Each number is 500 + 40 x the weight over its row's rms, rounded and kept within 0 to 999. Layers, rows and columns count from 0. Numbers have three digits each. The size before them is the row's rms in percent of the matrix's.

# layer 15 MLP down, 160x640, rms 0.0663, rows 100-159, columns 512-575
094:444471568505563524481495519572488514483433501414498485600492523488491435548450502519493556537505481445529496512540481530470464538525441536507444507504474554540515468523535441507543420532486487
103:569524474486514525495475526566459507535496468534412516501515475477497444651558513377481437521455564592449470515470456468502477458469448433503516532491493518523484538399413508520542522525510505
097:458584462477481498448470495498490524432434522507494492524436487482435515525458502397486486494524479560471508510524463520416466539540526505494478486485558482506542461502474526587555574508498594
101:455424519486430581502506531481562504571439522494458486560453493499530565579507552440429451534507555476544521520490572514507531483531525517517559503473446461487445501515457466473474481528506529
098:484496522400525502509457455591483493528538499529505513481489539469531522507480485520401512533468495486483515446494473548487508540503470462533523473432540530501566544463495486599421468493540495
103:544537518548475517471485467460530560510491475497456481497490487500537474439492533569478475473485544411530419517385397519508510472558452505417543511526499473545513447536439476405484497492537466
102:559526505557518425520452532564495440484512519497557497496607578466457503509448525527496517414374471452532438512511498493510506541490496534455483516547480494482480452488477508427535538601523439
103:442440479508439501464478541556436485513610452492549522526487544487501473459481569470444530425499460496489522480529460489511514453491542472486504534516453483511497536519537507509461491576469471
101:469526502513470522542502513455529435412459500513504539472574481464527492500466550490487600547518593468489464426407492527541540517499398462551448506526531489561503497484437543493498505539517470
102:521464585429521511523546505535498502529534544486492515493517447544508509481454518582575489462504619462472526499491473536530422554471517428536510446519494538458521493520503531512500473504469453
103:467513519425504538493463510501446451474464530432525438498427456471419472557442497514506515460454473530521456516505474526479478594480478486553447462470472527549463488547609476521523504518471494
107:503530499475532540490522439499502558553514481505455367439468519529476474485501505510549474485492469462511479539477508516498571556475497432478484510485489458485454508472516541604502504536502472
097:409510500478496476459378472476471605491477565527455505542454505522453557465507542487485604488562524499495493464469542518478541494528448498471507520448474572557515579431479501493530522492506545
102:549586492554486463534539471460531527489482494451484462541471452447534417549469525513543418506542445534415423372449466487575557511491475540475489507484472502567477433418536454477527446509526520
101:499521572519527535502472531562439550475476486524492517447554508499519554531529514449511488416462519395527518495465473503463442468569474512537489396509466494521566578455464485506552457517502600
095:520501541512489509537535432536448508555539453520499480530518533499463486457482527561425464471525476493484528490520499444499488441493549555509525541514490526513492428512450492522509492483589413
099:433533550559532498499526465438521512542495498509488502447529527492515452492510532391431443466475494496455379511494479479520498430551566494521534505469455477501569487522424471553453485559485447
097:572545473499479482474469520476519472466576533516455516508517518503486489437536470479497495419501543463463536474458449444497468509464482478518506475463541395534484510456558481541450532444475483
143:520454478504482452495468518468503525473486525537485439491464455425513442532496535478522544487525487494568465554499478562534513514516487485499476542534559458532458487520502485529506511528467505
097:474505492479531546469494510479478521499505522437503464442465433481471465502535496514509517546560517471501494459473457588494599517502505504498466529547559550446499473459484479500520515525474544
104:461542476487486455496579452488451498392546465547530483449543544570490463472528531484570509527508503502563479494520568394523471471451490478542519562480610481495477535518529443462525571551449580
101:549461451491494532498520433437549525533492487525561469493473571456469566536497478487560491441537582447559440475430522488470465494504475536477493483470536490515493515452447508440453515450494529
103:510561449529488462561459468526490496476456532537495466490469541440521554516532450463423451516588497476542546522561456547490486485581493517478457496531555493480472516539494461505488538508438478
100:464492519508443460487503475485496476450536472498494534551475531569490462544469485498497527469530505512466520430530468489498553571453489517432510545548519451576483486430512513538461528536532486
101:510484465515529466514508475559441478546602535537469498485494504523485466485501478449387501474518422584499480483536505470525489527488488517468572486364426484565567479447441495588436496492473458
098:527557502499412536502514542528462496477464549485478487458558474557472527469565520508471518553519491488491529537505436388461513509499526513520588485462468502506427476498522558442460554558529462
100:480583494502533461496454478471504452519520524549550565521479497481468591506423507483548526602526433449544556513467529524557519560458461530513502563505481499532501446479521554615493533523556529
094:504503486396515501499529530575479445548477525544460523514441471521569505488520478429457524453537542462461473449454516549420421546505511427486498527557525488478438471520479535488555530472514478
098:479489528503481491490496526515451526589435457521396505508479481521548525488562527467502550557511469522500469485476498524543509481466568531527424481487499551390501509527461485527500500458479471
100:544491533553530488548399480511524549500519512499459466455441537484429540545529506500563528504465568463543499411592448506519557450599494476459511497527528513517485504485493475456506516526476501
091:442539498500519510512506566471462530576514528503438568425524554483489446422525551474499477496492470499505433486501525472574486539504513494527534586447464490476457502469496444482467540492563502
098:477531493535445547507468600532494478424516516466451518584511398486440484451578543402460534595485484524472370602537577493496543501521621447519492470457435495459432553544550479518476493492411435
101:495498525461535510537496445589510470478542583508495532516465553487499446502486429506469466467544498534482534504509513480446519446386530532523509472438492504465522444487580421447504504468556494
102:476479506472508456431489538493525488523537477520521459509567398531519517458520476499523531525552542525576446495524530464518477518421431467488525574464493536514492547499503457514461494479490475
103:466499531531566414549543518462548443520473471516445436528533529485575486608494513506482457527548533510511534543507474534484508504456476487514495549468508531424509448454438453544431489508472475
104:403517485590488519545550499544494514431539510453501491540527522554474482453495442497488489524588488566552505526507542523490479573503541503460532506554453445508422482462443439544517464522557522
097:544487484482459470473506507479476521556539514455442533517500534517551527508529524456530537470560432556457480490504452522536544511541525496536497501422434514486499513514516518505531436535519396
093:440518472540541505502509503512418460451498573409524506499491488554443481591503475470547450487499461528439507533432478476492527532510502520486487454491495503462435569462439523488480480506538499
093:475457520450452444517560536497532506519476471466551470523541546516514534564513533547508456547516610516470480500537441560521503539575564527581554537461508540492525490446519462516467534481528529
099:479471500538489522579445532474467445516486506421513507500480501480466486484465539489524548542469397458524461391460515464564531521456525494498424538461487464525482568505430515522554522600509513
102:531471481392482533529452502555418483460471571464539530533459536507539498464383521491484510509503558453519493475511479470445478499466437573524540541447513466429489474523540464453516534450526503
097:460560487453524450558376545463538461537496525471463482573503486512465506515470461451526479495518467531545552523474493568465542473484561488561503524522490489465552578560526461484534485535543503
101:509486491539534512495472528498515512463505511491582488476489438611498524500432568504526534506511492521470448450477486535470506447446555507525498459518479502474591488582545499535478448531546473
098:537553506542443457433548614536427537496489389399516588544477496471509492507504512483513492501512523473527517463523476514576478550455509594512563517540529458516475512516538431465494602570514484
098:566499433528482530477514526477511450521511462469555458482499536517545453473502481539444495517468503512543498511479559476514545492513504479503528515558526504484525461532475517500458504559463424
099:533494528537454504514449538502466496497549527444469457474473479485520515514530457508537467535524448560442450395417483466537490613582487458507459519508527507433518508543458498456519403575472465
099:473528453509511522449529567544539500469492541493523424461543435520535535480508534528560488481497594537432486433473514505504464440548522487517506572425558447501508506507526451532547494411507539
098:529516486539448500493560501546569496518526520450570556517545504554554539467477553512518550478508574503502512511413492522515598586478540585512433581520458523514521444522572576445479404499488540
095:446512512551514441425469478476491523492502488420553489485494528527518503523455396537487443485477504450479544524520528523477542468484569487503402531494427533548434482476569475486524490527537545
107:515513479424503474549398519507462525536497487556454509500514460529506522463529562469486527477429449489477404485562498507450424482447481502501558499442466428409459474548496501548555486464513486
100:523527602564494557421500468481535443583411497464440501472486536503496454499488409480504467493497465490528505470475523497468461480551505469525471469444557571496537575510501484482528501447542498
099:439572505491437432515548435517482503471435443536549507557385469458477487472534431496473571536475453505445511504525542473518451465519487595519491499518538551509499532554526511517411534490508439
103:527534511428491465528458568515552478523499501533508465539487491524501537544533448532571471496452537504516487484498504462502538587548543475514501495528507455510550503553486489517441455435465500
106:525505525440509508462500438491562545505487458496498527525514472472564579500507490530463487518453522535583449549485504423447507534482470495511489555532529525464468479596508465440476485454463549
105:461426426500543489559490483503435473411498501548474543487523435470470463524504473506603500511577492480404434507514549489534484532545510489621452526483473493487486450518473537562587540497519556
100:545489514496474459459481473506447528496423479495496567524496496559534431525484541520497522506549496505483470475510599539583493520501458541453541497443548551521450496478508375509524544534490493
096:505431456490445537463521443474503493476503473526508481508482486565441513530502483538503583497574521557481453521563462569509410557417506472527527458466446525459498442511560508549538489444540473
097:528432531506488478480560509482463524453425555437476467536529459438461505481546443497442491515473445544485449548604533467520519455558442460568499538529490493522499550501511508477537529536459549
098:443521505536489482541463534518509526571508460544438473503478503561482531489527467536551566500522518526559443496456439463506494554481564490557573493426468441465402364491515543439494436460497519
102:510537535498468523533536527489549488485510450562466452471477489443522527541494502528519515518480548478473492452486505464518505459564495496437438486509561452586487532456505527496495454544472473